config = dict(
    activation='geglu',
    norm='layernorm',
    norm_eps=1e-06,
    parallel_block=False,
    init_std_qkv=0.0625,
    init_std_o=0.0133,
    lr_mult_o=2.0,
    steps=7382,
)
Each number is 500 + 50 x the weight over its row's rms, rounded and kept within 0 to 999. Layers, rows and columns count from 0. Numbers have three digits each. The size before them is the row's rms in percent of the matrix's.

# v: layer 4 attention value, 64x64, rms 0.203, rows 36-63, columns 0-63
# o: layer 4 attention output (transposed), 64x64, rms 0.349, rows 36-63, columns 0-63
# gate: layer 4 MLP gate, 192x64, rms 0.195, rows 0-47, columns 0-63
# up: layer 4 MLP up, 192x64, rms 0.186, rows 0-47, columns 0-63
# down: layer 4 MLP down (transposed), 192x64, rms 0.218, rows 0-47, columns 0-63
v36 093:632460527519561530491484538491442427545610453449504538517455419484508521471527438507535483422450506493486582434502468563466461500486520520421464524598555434490548456428567496468534534627483490
o36 079:523426420463520438528563503535517514411463551460445500549571527538429491542492531479411507587519557557468520592428489413485535558503459506514547490461495689480451499472520476484468518448491480
v37 083:516592536553426421485484448437514471490497651472530457461475418455535460497523488488505482432539518523484578498522604520474546514549410539611521519526467532463397545532468519521406489463554491
o37 087:479472556485496627415533551475515488473544385511531585511527531489526382522414481462484542615482422472560425492477516501492459462524605476435444474535516429561482536524485478486572514530484534
v38 091:489497544538555443474571521480519629557538461437525561512461431542555504500483487504477554417498418534535464491401503547522485496458577538529503415521531532416469535412517394516525455556392536
o38 087:532469492454505496525463458564391459412500423616442475541548511546559499470504519565518495424534490524505542557562540423405505479485509551447468655523535477457490513588497447477521523434513445
v39 098:568485429497554462473481436473627517585583512438438526512496474528403466475454430463520485411560598515459468568521535497462546507540520536445592434576392517522525507488451477493506544535523500
o39 087:518561575517478470539517489549457495480438472603559451554592520404523433497556453469432474587487496586504510481508507451552382450574409488494489590506540545506486531494555451417494468448452473
v40 100:552486555508541561545563550517450457552517446524491527508527574397494427504475536527437474485508444481523415577486555497520457461495502472503488447589554363464557443485514505598497541520383415
o40 096:503549418460480454437462469446619591531549546509455520420480504490469521520557529513533454460428604494448507551528525400447458560502421577508555558478522539480494534568539546423422495435526491
v41 098:355503466453478595557452522535403485531495552550543477420493515550445482489453431460493512510495502473414532397557489418452503520524542518459485473531516564619510541591519480515580525488541543
o41 095:535496476598511510467506491455560470553518454352493477472483401500503527557577544486513513530491474458527555488483512533630583575528491502545524463430502507542438455386441549537446435513489419
v42 089:435501492509475507487540501563488511558478498555517419454560528497540488479519541383524525569401434466517487398444415543430521513483502550449592470629529506621515444463486490505442561538492491
o42 082:481461478512587494571552492504535459430512442446610535581449460533502497517489526516459425406592513502469468583549503424557521524510447474490445502442512487485493476464444496568479377568605558
v43 077:412531575585559500454480452456622491511459455549444538502454510529564511588471478513497586485492487494503469533501481424531512472578487467546490492408448514515575552467490446482549352435547557
o43 073:535537530469425446554431483519401552498503511465552418473481478447551509437480444563512502433606517437540534415550502620462462473523529593409557517592465470510517493535509543563432490481523472
v44 105:469498517416508468497415464458454561381543506513512490524499508517511457408493551511491463523573525569452529475527503404481382474555445556527485555469454474476458532602601472452502577490603543
o44 100:486434514546466526470511545496486386523542634579410524465522473460526569596460444500498507508497447514544503495468524550562498489515601396520527470502513507463465538398419525483538490559390473
v45 082:449480485423473481490518503474563470535624392502490454527446601538557526550584571426474516516570522498532514445443418511454455496437486513484592461462492454501475431532514584518569515577574488
o45 082:519486481535586535552562506516421480485374654487575524551508464442428528453461481566519421408469460495465432551502550461514457452513560461517518571541501498496486475537506412551495484548450550
v46 094:415509480538510502455564454577447451481534460498433469497564524536555487470431556496478546506615510535489486437528442460479494470462512477600522425463515430418539474547573520486515400403535616
o46 086:507537535476517533510431503498461493548499455571555437461459509448506638611458438567520483436427474372534478512446562523485505518450594496462534491442517530547526514568448491580521431530452435
v47 074:524531513416533451556518586460494501458540483450590526531518402375505471432603519555456488507446514479560519510423514475485469457476539598500518517573537408483584417555537505500483505467561441
o47 073:544437393475567505459482464509461509480499588574374553557517546493490531544412539520436473554470521549464390487514449478488563539541429441545573582517429560460461431493489520490542520530524545
v48 090:566530461449560457551470552451420491456423495448495542469515556482497474483435461604515425476550537439451522527640529435493544507518468509579477495393490478489411462582563461563539461455515517
o48 088:421448478505460517405472539419549554548563471534445549427515576407524498541607537516558511573423505469555532405463471518527524521453595480556543464510477521527502448449506559419540484437457469
v49 090:393501492422487451541399464391615486456536487482451526443556435574533521504482480514546546484605545509497563520531483541504424522482556547447539508539491422382492486508507498550503554544574507
o49 089:564561546607488544451567501567444473452396528504486451576522463439505524550545433582420495492446378564595459501552548456507462500468481453450484513519442504532515543519512486387493503474506544
v50 080:499430488486466568476441540491367514535474510488434524533498423570425563562511469477464571397511503550387491571619495552502547479480511567525485497520535425586469505452485495453463512566515457
o50 078:540579538465558438456559506539541618485540551415513478425528494533621494485591496427465527554453400606512531466430471487497512556506452474535501441445511581413479483499461472485456489474497477
v51 076:455565577446484542476512545433483466497463492562560500480440569442566481530466533440536647612413468526565502490474551551482459428480523533431466523521540441396557452474523483520558445514471485
o51 069:538510463569548482488449432458529523436463514423447532499542451566487609518392486458484519410638474388459509519556507430457601511499512552542530460494449482491528528500533563469454517527551547
v52 090:497577504523463628525425526506598491496503474464468457467560399498511516485484522433526402520484505476575526404523435533463576441517558462533576534530515468492498529490486574550572493447368518
o52 081:527541503501475463487591486469432416541421412489545533501468502529496402471489489586499545517460484416511414618501556530527493540449449499511493476493573568566548483534521486444428419538623519
v53 092:520367494461481580431505454508436510470491438520473419473548516463504485504490583500527656588436466508510547412443393536469531483470554557532532541482549551547488444480537490463485550439512492
o53 080:466501566464603394552483583480526468470498590517548512476436503551534575453428463436540415438531461492537498589502498474527635464455493461581500450449453507499512525454423533530497423513525521
v54 097:625494491565526531533487520607508530452557441458537465431518585524524537489459470570494512445492461478480460539499539484384480500495511580421520500388392460521439522501546500472434581520424480
o54 086:419461533404539437530487507422446546530459527562421627519531533438457467510574480441452529467502526547471508503478524498607481478451464482593474465546544567413503523520478486501599548525505405
v55 087:447536431449534455436544480397475454492492461544496491512448422462454484563458532537407581528557509566504474591471517565598590508523421481555499420433552576471526572483493518419514499521466500
o55 093:546543505471520479573458523606544506517552548552518446447494468496572481448495408478526529487419442422529462468515473448355475400555573564476484540548418451507527494546546468573518535539453548
v56 090:601458520475529586458549480520457541462528525432548514511580542573433541502438355476533480507478520491483474602482461513496547534491527461479577388414425504566519497533407494533552473512479540
o56 082:499551518465472449560547515535494541470470477504551484416432403437542520437576541484526477532513546471439506471482441504540461468426435575640436591506644518456471514515533513464543465536521455
v57 091:465552529424566479544520426490474552483558490474474506503512365528564454469444503436523400549642511543547438518525591519565434516463548569482465423467498442495471503583510536493506542488548533
o57 084:549504511538402571471468463513574414517401508609518451526432483498501556574536413545504521497442409560473431513526433462441520483571546462478497594506516563459436572543470463479508535556476492
v58 106:578492421603542537435451563451543549496519377467558485490483532530514546512542542532507554551567486481528516418442500440445517553477454405504562460430536422447504472483562515491401522584514470
o58 105:459534486421522424493482479506413496521411524498555496549517506530452492442419521540469389487431532513559469552504468464497508473483609568515513473520494529471594564589515498479671454522444501
v59 112:595489550550512417604433483546481534496421488514523448510477452447506507498502473447402529515597482469497446442455523539571494490456485465539498542608616431419474447473548489584554557516478502
o59 103:479457536497517505400555571432499451430560481502524576526551543538493477560509510539571467472409542566406565538496476477386512515522516565454496483383444578529554540486464511389444499509483506
v60 102:478556467456477531516485455408558546480491408534527502525560558545541613423424610532531472568476445490439531526506461500461502489453511582471519551415513575397492583550521445442455523470494474
o60 093:548474529525570447458440460575459437532497603609455457561533497426548453479580461446454476393503471471524477493492542476582544519442567454545520421528473424438555473518531525496563506458502579
v61 096:492498489536456497421444472557533496517574560547435537441530551444517400427629448363461488493458472531535500528440476496506536515538471509512505544452496610455540453484437493496571504486605445
o61 085:470444506482451502533479578457497475503445482441596437450516433483501458549419523454620498545681513534517542491525551471543449487488524568491492490511494414597510500438436465501461512539477574
v62 083:441474503434609417553512537492482576414467519472469525596493464522468526432490599501521472564576373463446477500473586445537506528449516489559418409517454570506549543491513476480539531476471502
o62 080:563471516538417514385436447519430451522566540587577444412460563547510506520593483544545500512392530487465467513616464471473546496545509416471495602525520434439478501530485509520520498505476499
v63 092:410581488512564533508531507421563539458470465441523449523492455587538412521512492484570419482494602523525501507612552382469488492517490493504462477453430508502471550523585527531498392472438560
o63 079:468530460566375501504450430555476473592470492565474539505456544438475525470483473556415501508508484426596526441484493591508502528512597452511536522585538534491461478517449516498526544490541340
gate0 097:555468525426592512526482508534621509460486345400506486563570491528485613504471528432496524550472527494559550504457490523459452469412431502477475554503571488490498512601497498449506509495437543
up0 103:448482465493557514588466496561515438510476495531531475549469472550502603374498493477520385445505509454525539595556560461359504539428433573481517545451495492448473506488554525567492505547448545
down0 112:514486434529525486472538423482552506487496594551463544472452499409586454598442487629441480420427437585573497579521506496529526527508526460524537481491411504497485480491587448549534517455507420
gate1 113:484474516545528465494482472601588499509498430413511466491482487483500578531500474444546529511572515497487561491457398536530511541555455460453530532586490408356504424539483480600539479566433428
up1 107:472518438464509523586489453450435517441532526561567437546543500536464524499405490527557439448574475532487540399642493434474437496465471536442497499512374454541539508509535550525511576529522567
down1 115:536598475557440535469547539511449515479503575577388503390564433400555525505585426554500486509526480566528416482456494436405499463552514549565577454461495494515519498469544498470464543485517525
gate2 091:520518527459461518508465525557623468444579311464455600528558527498475483551607480487462455516493416478501405474608479464532471519528499475479491507512502491477522600453502486470500460510496490
up2 094:431553483479494486594518466419449498422582526511504467462514421454461542559484435623479540429529492527453546496572583528466539483531530543495607541495411532485498434517438565452447520465445441
down2 098:512500489451487525445460551412486411593517506510463512533576542528542488571526415485585473417456541444580561494472597523517445515494477445638445454477544510520554458421507527530507450427474517
gate3 120:471583495494538462567576459404532491578423520504496528528507508525513573432501447454545554483458528493448474459529397499488393497495523569504564468477455449400493492526544484521491437564652533
up3 119:536515397437548525457480529524511499501492519490555573501533554493434563498377568456461438558534460514541539547576463440570463508444501513468450511482490530509520557571396424492613441539510407
down3 114:541510449499402498521440472493575571534487520434505436562554395456517483536513471424541464446518490567520469549504455404604500461583503435579572506482482444483542440525535571496544412518568487
gate4 112:456475436499470617556592561468495386565518437593467451469430524508424498490488527547506487453479574469522526578505450406525472486446532573510454536430516554525551586540516540469443434500514490
up4 116:525533491544531443525496493518465514558470552418466488478516558494463492526460594485511551520636461429499437517382506529465569477547512466376530430558420489510434464488530428550594534539557480
down4 119:539498464400533511485574559400539416548397425588535520506421413553443481465508470578475578427562490490475519607430552458511531547492547541533489438475482505519474566526543494515516514512487457
gate5 095:595504469501377487598547479498558590530422524415497520489441481506547551482460502492427485594575590452449514543415445525549452476445536530524531407512559561542484524524497477497449510450458479
up5 096:402543531508593481542508544480484411478578526545477497546535477517450438498470510549525511483558383570487558559561595469519593474549535475532440470459514528417483404506457483393536446524535524
down5 093:527497551540444468487573457468442593583486446534531529547406517527533454563448475551543532502465557476516493454387521491471485540454473505542401512558383593423458434556530499503492419539474468
gate6 095:501439525469509468497467400539458551472527417538479617530534505577515418511422583574511500544448610528450587545520551502412555496490443535526469484533503477487513422502465418473476464548434440
up6 097:511402537469526542464537431517532430522612487431432618480458520667496524434474477493473507539475499474534553585552506419473559483455512506493518508417445488443517463512451513442547506538480546
down6 098:485521447473547543447500542561541551551484516471555420460488450399546579517537446455529526462485449493572501582456633452536429529505505436562484488450499501531422501541554465578414435519422536
gate7 096:482522477503592504608520521513546565450471494427414447560555446540593559504455538492444480548605400481522483538524532462580454489494409544494497478476454599583495494526440445461501521437477519
up7 104:477471473590489409512412497544573499435534511501467453525497378503478448565485445498536469521523457525603408501555451494548550585535486508496488464460458501443448563543522586609493572468429506
down7 108:517444513464446586471533474480543533526494380492581577543532551529464468487553545502533487471417586508423437443477509405505514461541584484457561429499515421517516480512587446522412516577563477
gate8 103:495499450519437606460505524471512456553512427458540546610548595455426498511437504402527473544493453455530436536526540508449480531508472565416587474547524553571531429546545523523444420443469450
up8 102:562497468495551427516454510498489504524623579540480599390527474474498464501456469485465488455617467455505421553463511437499570498508487454403587442496413562532468505586481498491502484511587529
down8 108:393443484502513482563492476410608565516446472505436460453585573521481534568503534515466420580550551514435553435487453463486510500491602533436456530448482506545490524479455416533498524604524547
gate9 084:471534538496504539538506549452552498468535492526536454597535444498409483545501544512531445408538496576487492405477545518612523520494459538497456346443494471523461489472425585499441438496562590
up9 098:542462461436511442580513583542536527454498390414534501525543405596533519402514591488534455557491461507482528571445469507522482524403467488543523522383490516535511451474501476524472503540591440
down9 098:500587522464490519528551503474394566410554600595513512497494495534437513583497478566550511442514481462485417403554546490452506489501373521442523477528517439517484535522531567519434540411442487
gate10 112:527471475463534503439622493564504525356575514525554524494379571517513585554490534549538509511483477417495482492540519412455492474489478505521448550557454471562486488447492420472438502598561468
up10 114:472458528535520484462552547549453448534477588512528448455409538508442515562543465451536473370564576562526474581526471480490489445452509418517556531515438548448443453454471575471496493619557453
down10 115:550542493541486397428505515589484484453469575540553499417510426520473542511553470401449485512548482511478573463469504411455478513542542353462485463557463501563579564521490510532529587567538495
gate11 086:507525491531604599530574520436497482527541623509501465511499505411510560582462492430451487443497421416466475503528551468496518525468432494472456498501467479514416569544457522633542466450430549
up11 097:443518468485529500504504497453500547442524549431454543481559430554401505444457555540471390508661460474528458542512541393487478464479546519524436477475473484489561527522573547449606546540499555
down11 089:538489521507482509567437538525495432535464483585567526503515558424527472573484501369525605459375493475448464513522477532515509433542519534397508513567574488513506512478416472571440495521517397
gate12 099:501527397503537493542521487540598565362501468483505485472548489496523469391475586494457521456538537447457667533500459485475497476508509495502461520512481442502426518487558488517632556542460476
up12 090:519598549538470460468433524452610567399525485496594482529552512526559483465549477505470476500490409477599499416460545531505398488422493522531538455500490460497513448485454499556458405485420573
down12 099:449548492523533523529542437390479499491497538591504596563471502529456463468468492509473549490550503513591530535418616454559428492466503431476465498536496571454427559529560427514500393571478437
gate13 101:525550535569545498547479470503536548404449510359489467524485409457580568501452590488524453526658468448542522477512475449475453488495436554468552492550494441508440546567479483526460433510489502
up13 116:571569491502565490523482513407509616504514401464432516450586430549539433509446427490538454518475513578579544503514519551494500512462485472480453458430437550496442463558585460467504616541504465
down13 111:544519515451531620465508452486467530450502517534486478629550500591477476536550524644495447540501557476515506471557444443388484506517519463458489413430512484523494504485511514478494423467545372
gate14 121:535462536539528461437568477504485449482413518472491447468462572541559466579528540441592545507456559477547458490475462441484533510589506465547512476667521473427461436481415588489433549506493517
up14 091:536528575585496421429477580560476533487510455464494479491513481428452434529574506460451507546435476521564379390410510574548454526580533472526494463575525545498512483440524557564551520443465499
down14 112:450476525486451579515654490589451441537575516500489571493504497515455571441529562503509459512422506399550494473411396523486491464523468557474518548406476459535499427516586547539535475519503486
gate15 101:546491443516531574461457475545569534437546421462404522502619522505503460486491630471463551528501459591519534471475492513427461447513510515539414476420496468530500495504463530532653536520524448
up15 093:471602416384453483467501457601528530521618480552534478446562534515453475500469542431468455468437592473515512469490512515388524547471471547543537449502529481570460562530429513495494502439591495
down15 093:505519477456547510500425577385529419539339566518529495496480493578454553509416493508502457551502486348505564511558485538486525515462494549469522507448570515454517510559481538459507535551423486
gate16 099:541593524497488521507521491457494465517480537421425393414391431490472577526463492574530455435466505494565545493480464605497506437511524528381487524533541498536557509560576510480432548578448506
up16 093:446558491431492424515433545573560501514547472516569592564432561418528515502536527425492515484499515442465435484560588425441486498429446539502480509471510479463582575554575542480520443431576448
down16 091:493448447631464489546388500496529429634506446409486487548459445526477488518480526552470560510386555483541408471507609490482562512537509554526513497458464505508481485453465512508487520508582428
gate17 104:571480597490494477555382499510511419511453485550495445516496424538470523502528431530569534429374508425480531532560504498441553490548521485554525423585540496455487471415548527581438471433476537
up17 089:552543501486470493568488440532510479539479520535502543561450502476494501544428505559523541378499452514510602416492468443369502530539533452507517494585526437496525454482371420565471460480607518
down17 090:510467544499472492440534506470445488495575535514524593559419570446522484562549456414403472573546510489547490540539485579490503435447459468404571561460472528493397503454563423536578518542441482
gate18 107:510524544529520524499442450562554673478541522513430462515518382489459419517501506497572566492549499542460482537472523593483446448566580415422451486499447558549465486538493483492444518527432504
up18 099:519528527389518571459516542467531594547463495500469513501594523565457482542485539535449523555465546493527444412430489514505532488544484585375530438602494513528514464434448384511517536452524573
down18 097:411566469591426513549527518606503435434531565585422507533508517426578441560503461376502499440526528480481442504591579518490483509474456456496451535490513527532460554435477571469491451509534495
gate19 097:528534519543515525520540559488512513403510536438514550464480509485487507502497569563418426572469513554447488551487501512400450499514370535480446479443418638606443577487465529482516475545491438
up19 102:520475547477532492474539521489447441468566480511480462494475557460405477531493516545467460462625523426463503495579527492668518435465620501456475520580544507446520427546500478501578492458443561
down19 101:528551496445447460568568471451534576485474555541403525494533411413494525578393549457549558457496472555515433518416599464422444501500482437543500487492458544552498579498532587523533511478537486
gate20 096:489549638508492450462501497471510579433572439558411569532505454468522458527448427503505529408442514463464456494490497608480414457478477469516537455461505499511573469581481488494477550486606590
up20 101:556519510523531536535556499525538470537461477435525446503542459576509577456501590498484433561532584488483494426440505448500449434565497525392554506525491401570360481490507482481522430579550435
down20 096:534491573556462468468524542528481500512485400505514545478508521412618533505482461592418431464433403504545459489505575490506504553420433482563483538640468490501530504531456432461478549563464457
gate21 096:534543448555537464528464466502531605476475485428476430508521365439578483506539627511557461480500503595454538531531476530564564414478452488526556491481459498491480409569463490425506533538425506
up21 086:503470554469416464506476451516468513540464528446427608527530537501587516460512550434528458589520419466456523488535520464421446555570476451601629428522516459568459434522479585511520503508464500
down21 089:450581394449426532501532588429438501503465483530526481540511394480475551503471487496576497498463600437514513580534489430485537443542615488545504475531489471427561550467553448549434556448529462
gate22 079:514440455507505456490488480489388493586409548484522495554469486508471488588448512610499504448385524496484553547541535480512585632559464509474452354474494474515528539441476514508519552519487535
up22 076:549458535523509519469578584515452464504478506420501518453569405471528439554552441459529550506520410540514502553494576493548529513523580452522389463453443477544406524476353492539459480530444489
down22 078:544549534464469503473429467528408520523392587597462527536534516508541518465551472541565411371511593465426428498533516495456552436496483455575509479544482500460528502518573409465446499500557507
gate23 086:530566417490467510481486416564536543553482535453387504545484555477506421386580593525508531447492506449421454513509530533534481569490469489467449527551568468421532493623554553462551492484541479
up23 080:596392552501552563420510532459389448543545529489454519455541524503498580476402477498530547505475434528524531519504504485462476482456549390449555481511447423582576482532503539486512614477555503
down23 084:449501521450521579526501406513531428490505418524539462579444535517473559513526534493451423404518455455527544404564441503450530524509569585513499532445426584584441564444511514533445480466481580
gate24 103:529414506434446500499527495506544467490448487512584547582346427481509441530495537576455550518446560523466537477489444503516514499543613489541546510466570492441503475439461576375498490560514549
up24 095:450421510477360449501468473538516559525550553607493513450508521506508401472561510518566644507534553514442492572421400489559459525468493501542551462565472503466474510538472534495492496414493532
down24 094:456521491474471489502483526511389538444534609553528501427546530455485511542491489491501500562480482492469405484449573463498418460526491552602527646456515473495470475434560438418514483518611440
gate25 103:519415534495455519455598513447488465446459369545530563505456517500441501544414553502664493561546488516523438423541498480544451435522488471437468552491522469562517499495500556514471453554416532
up25 106:487368450464420561574620538553472522497485529479525534498509529521538495443487412417527471545452561487464506558526448509507561401482484490450497527491518547624441419561477487523472509543437561
down25 110:449401501547486436394548552506496532486405451515499492399570438524527545520485484502559519577498495521497477449554379426602454529574489547504501481532579512570520482444545517476549508428560522
gate26 093:457545553497531510512462473620492545417609498583434483478505505545498504473617466486561460439531494454500410424514500540355486441493405487452527531548498534482503481534491489596480504548511538
up26 102:605525529557475517369496490457372532477480475474520556522589494431504560546555575553483490469500536507541565504429518510519463508517518524535413543453522413484444472495419445407571487455474547
down26 099:534460534519571565533416499459510583503550412455403452504583463484501541557439501531546451494511417515509457498523521522506425573549434459492566516583432521521486525513376466477525586466407492
gate27 101:448447531567511484508490518401538431527516435521520558446451499557513486519534563564529544523454539447468529493503537531500507483514458515535546428493500449513509345456593532581380495502480640
up27 090:585551501465442543518504500585503516521407565517502428592537443433499520480471471501475446509514428565548493429491523480553404567511461499535559460515651484445511601460462479463514477560511427
down27 091:502511496433542523484517606483449486454458461462481601538518451529468507516531479584455462481479482425564437515477472482523551486514482582585500520545448451548593482557498452488419589561356568
gate28 102:461528566499477450432620486509568644490501440433525528486555520396494460539491554547466539530450551505513491492491447506480387454449438549471520569523504569480532530560501434417529538431513458
up28 104:511469528518586457546568430538515535435514467462512553452463494415583581479481472555569467378476450553509463511469438526431585511541497456498432436479490419458540477468512571542490443585558561
down28 105:477483447390552528510490494364610451530566473456506432550515488530393520549457509530549448531591520494514507615502448545528479533463513529457414555468582467486533512541476485460506502458566439
gate29 083:520497442492474498522452459624405523453557500487470469489431466431517580430532412494461500438457529383501489534504450581460673450487447552532530497486528486474503482540579541505523525480496520
up29 081:466509458543523586476409546481521584579521479510494456530577476526444543519372578508525543539416445464567482428544540477488477432578608517481484470484487442465556503463406505481521568504429499
down29 082:485419585494516493436534462462549469548539453448527550461450554518419533491546433539558441467495576535443547594501539564455389512494454439560513513429563465493520517519475572422394515539555525
gate30 083:442556542570472590448568435520433447556398494538447474553479528430449541541606478581453469472461422451552432427486544532535498533575543441506536452531522539501417529517525444476506558539506508
up30 082:469462576518483525515480440530547465430466556597419443543510481508492576548553498510413498532526449478519552447540421498634491490456496406438516494498554496454396579543560526468547583507451518
down30 085:525435456422500465528497532465502535525579487438553487365514504596544516477423570538615517562506511464481578605467514489448584470549493474504507442393533470559505515464453504497457534445454535
gate31 105:563493556379532544512528517491521431524516500502490522524471496441512492483483469543491464465461430412599462596517415500577450395579558580578477460449504535538466545512480420485549529475581434
up31 098:392534560580597498502525458590525441527476519518537457472412537429484481586551442507489531426471530453542515510481543528549461480479543460501407490523515600537462566492542413428567502474523412
down31 097:551461484459530511498478444468567501535499472426501516570488474526450526476399545525475571527474582469553506527535446481553443521443545511503557455424470564481533542473498479515482461409709438
gate32 109:436572554424500415547565459515444481500575465487496512437407588430460467507491457438546543550523475485550425555459438545441503524506497534484499549590493546502549563531466521358483522457576495
up32 120:449517507396456440531458512518494452530543480461410428476573527471500545494444407466487514564500505549510483549469446588407506532610442567476502553475546607439541518555442487555494493464596524
down32 117:495485428451526464463535521492574492484544513536584449538532647422503423458488551420482515545514393488529447473473413528530503546494446500500578530515505521565524566479569525463392423540502437
gate33 104:426488557453472508530496530441400452379397483595545458543448501540526482545482511557473500512499599602456460512438486542500560426596510487519490524541557522532533501509492579440444458447476555
up33 095:519551537519640532472523481512475432525543480434492526469541525542496429487522499505553526478500527405577560433530557439478515518512459494455471499493390452554567536400525503401606391493530492
down33 095:521485436522412395479477505489413497502470547482520500511584464439421467543515504527541429441484522466547617492521594527533501524456485477536436556540500586502517535413554396559532524566445578
gate34 098:455534445510513499502565478478424527483546498511518532436496504485578526503333543513483414440417591632503483447416516581489499462565458515461545448487505520564527568547487505488462550451446511
up34 101:481616582469483525503436440435557581529374522572537475561525567465451518448510490480468467557450401472494509461516535508459474512507557548443520452552469566505564500539469491525537425513375536
down34 102:509551414628481487510535506504452488465530555482374458502484437556604557577517466514394582483498572497523500511502438473502532531460439477439513474533485478463483554462592456453541519396546511
gate35 100:478574503438518485545515474482535471538599414554543593528512504473438561551495521513424485526411461481484488539517543399396498456510382571566512470467489560481550454583437495463570489480547455
up35 103:496580487505536533548497504407511369500490491517488517471486556507467580473447514548544525488495391550492556426616612509473477423502412510480524434469495533555459510563472537476569581429460513
down35 099:458504480521438516439482556437432543497488517525541459458505566591517511476519577543505525562458497546527555504516440551504487508454393502528492412532481457602406607455487553536391400545490450
gate36 094:420572492554412563422490530564448453506528493523517452524471543437429566500440503446458424419456443507469490564583580592525510528508507531471586486557598452499432431530442496510502552513486465
up36 095:510476448475407541559464403469497542526434454527453583527494416507492544501443553650531522481524454530542532574513489493400470497454427500566492585534476517426466496537494499489580575541481431
down36 091:475504507459487577452473600592468463440551544546487487388519531407458477527538483418473388448481553537416577523502508541572547525490438517439564484457554475561512393518518524540477530491517540
gate37 091:439450533457519540498446550487567539507535401480491526533506509403580514531518572439513505606520485497465509333403490501541442511543591471532511513541500453464443462526417497499559415493525511
up37 097:538446453488481453492525468599491461466464424575525532459486526522459494543481598596443419439530568634552540595473485500510538482448483463453482467542578536518506461431524509436570500530409475
down37 099:526573515531468436473558509507575513544467491481473489566495425475536469433506460440558525455432491607486435544463454478468476496610495602469496445464519572518542543467455436507446457538661510
gate38 091:511455550543526401468485507392513542591408458478512488475507473425495430488513507488485418576481581472574555456511546540586527583512431473566520555460500518515490440431533516566444446576479568
up38 093:607578487520496475462482527564462636528440503432513455425551402474552558491489520455546455473535459435517569474436528576480575516490502484475526500498460504515526447502431465580491514519377579
down38 093:557484491477489559423577539495534447608555534544532477503408552491466473418427482481461359562481503482574586544532506391448554539553472525455590519500536515518539456474472484451484469506550464
gate39 106:440457576525507452510485512458497426636510441528568522545391540457499444538486452591478451404479593434549548502527474585572434543509470433475524475546456513458526435475514539526473480507563474
up39 112:491435514498473473525431546443527502584445433477548585494505510494534439464585413482448531469495546457536546369406475560540443527543556506519491570501582491437449419541517488587528570502555500
down39 108:530435554480534475481486487522508458477433544495560575457438532510522466501458513451484481536510420639463553529505526542502524542527574384640449582529491432438407439470504522531509439538525457
gate40 097:430508514466481478501561482541473472446546493512562541464458536473440453415575523495520558473498546561453593473530389486390430512555469559502609578473549434492467478497525550492496538368507539
up40 087:544533371530482487544504533464534517412463601570585478528581455474464554521483495553529554482478378461529454515530558473568474532437520508494529522457450531523425550482464551493524518428418394
down40 094:525603427513507451540533393477554495571540444460570624533419478539530446425562553493516490469471584510586514487565494451485481463514456566482418453536464448555508521489543451465462448457547457
gate41 094:467426463511486489477626514541450490524528498526505541554431585496541464420517549512501497461583422450545479459439469537493523551407583461454422478472566577489506523437389551447561454466551525
up41 099:589477539353497519463493596514517470549610576411449540522501499564547487512512448506475452535484502584499486493409551585514440466515510438532509468490428496484562435537424534470450495562451535
down41 094:453534608502464629561411448558506484429511553586472493486608492459454509480494452494527413498497559482504439506542429505496574505490488537415599455534494502493478520501503454500400491442577540
gate42 097:496421398452442504370442549508508492459616538545531555503602403569430528416458449488486483515545537541493472549499564526511440551516486491544498508462437527490466550512453577572503445526511521
up42 104:531535476511556482417421423391520501540520517427454501533513498463492533408565462451527491431540550493499559480507519561492502542522361563462637549470500515435545509506515493470500534587568433
down42 102:528554533545435377466516423461559513502433525509471530529591379554440577497436504549485490449568486463455488523568591478516564437524487470576529483472451538497530412569506512485475513430567531
gate43 099:594452503485565451495602483468508398505504586400489470435445477523430495524534436502556493397534604533471528449427496520497519505533460536484544467532449521536512495531530518621433447581483531
up43 099:499502469582486478430444423433574516480520448502497592501517411526473595536519584534494415408449471526449482480540487538516599532452501474526432509484473513427473490559448607540590546525560497
down43 103:414547532439497585480571468500506532402519461470537505482469487573490423575556498488578527467520506433461474438575519529552565603416530486458415449499473438481533452446509509509595459508581558
gate44 097:478488545523458540516521394546481484457563573525500550455483601514474455545598491454468529587493544503487386529409444542426478510513505456549476548484484468466422456467492545628566451501560449
up44 100:537506503488533509512496441463546516533541465580492512490451532553453510514475478520460501558495482528545493408436383432514505461507503520539563600397427418539505520615499374544565524580562459
down44 095:430553506528418453481492507633407604503471414473493493522503489536454542478548486490508550450488574476459452511537587503450526467571590529462442497545521577538519495413481485416462497432535582
gate45 106:656534486477457541517511547488545396495513490546424506447519502494473548582477493522503489454429506571515411576477464574471541404535518516489527431502485544442497472477501622489458572477403530
up45 105:461559598566467471523503441521486505529412477528485545482469627580472451466487448505462408403458516424416461497586507446516551525541467411520504507475507535560567562491451503450523440492587485
down45 105:524501511496533500569537609579530475514511454567471470479527500452513487554405606646475537452461556457465491510442519588526490520447410536506488462520455450521488489457472472487438591428407542
gate46 116:477460472453505541543465564516577477491495483452424496440493453500557551433545446484460561525477581516503458525478605465424467427561420525582434515510474473562505512441467520549445487478526672
up46 113:473547400445462512509527556400563540477465403520546464544595467550516459520478592513599416478474464560462552460499509434482426496476585543552505450485488445523516449578426499518487501532423550
down46 104:450477503508538460510489511477486479448538509472523474469481466413595432504486541411412567367452543474514554554517530470570469513560395560477529491587550488557497564505496601586442443540509480
gate47 089:545508559535462540518506470533504613522479482485474526521459447404460582524533499526496516417543486547477517550365485532606487496411468399496572506477531547402529466487510433388505445519495463
up47 097:596539427490425478477539549562569501450528499519512511640432513451494453487535550552412522604553438375516477434538511507505468488441516492524406573562530539463479513548462438488473515507515503
down47 100:512536572588533540514562452446406515455479494524459530456482474366453511511485473517543522356502619541500429498507551479558389486496427512517527509618510564490479540476548516503477517508504481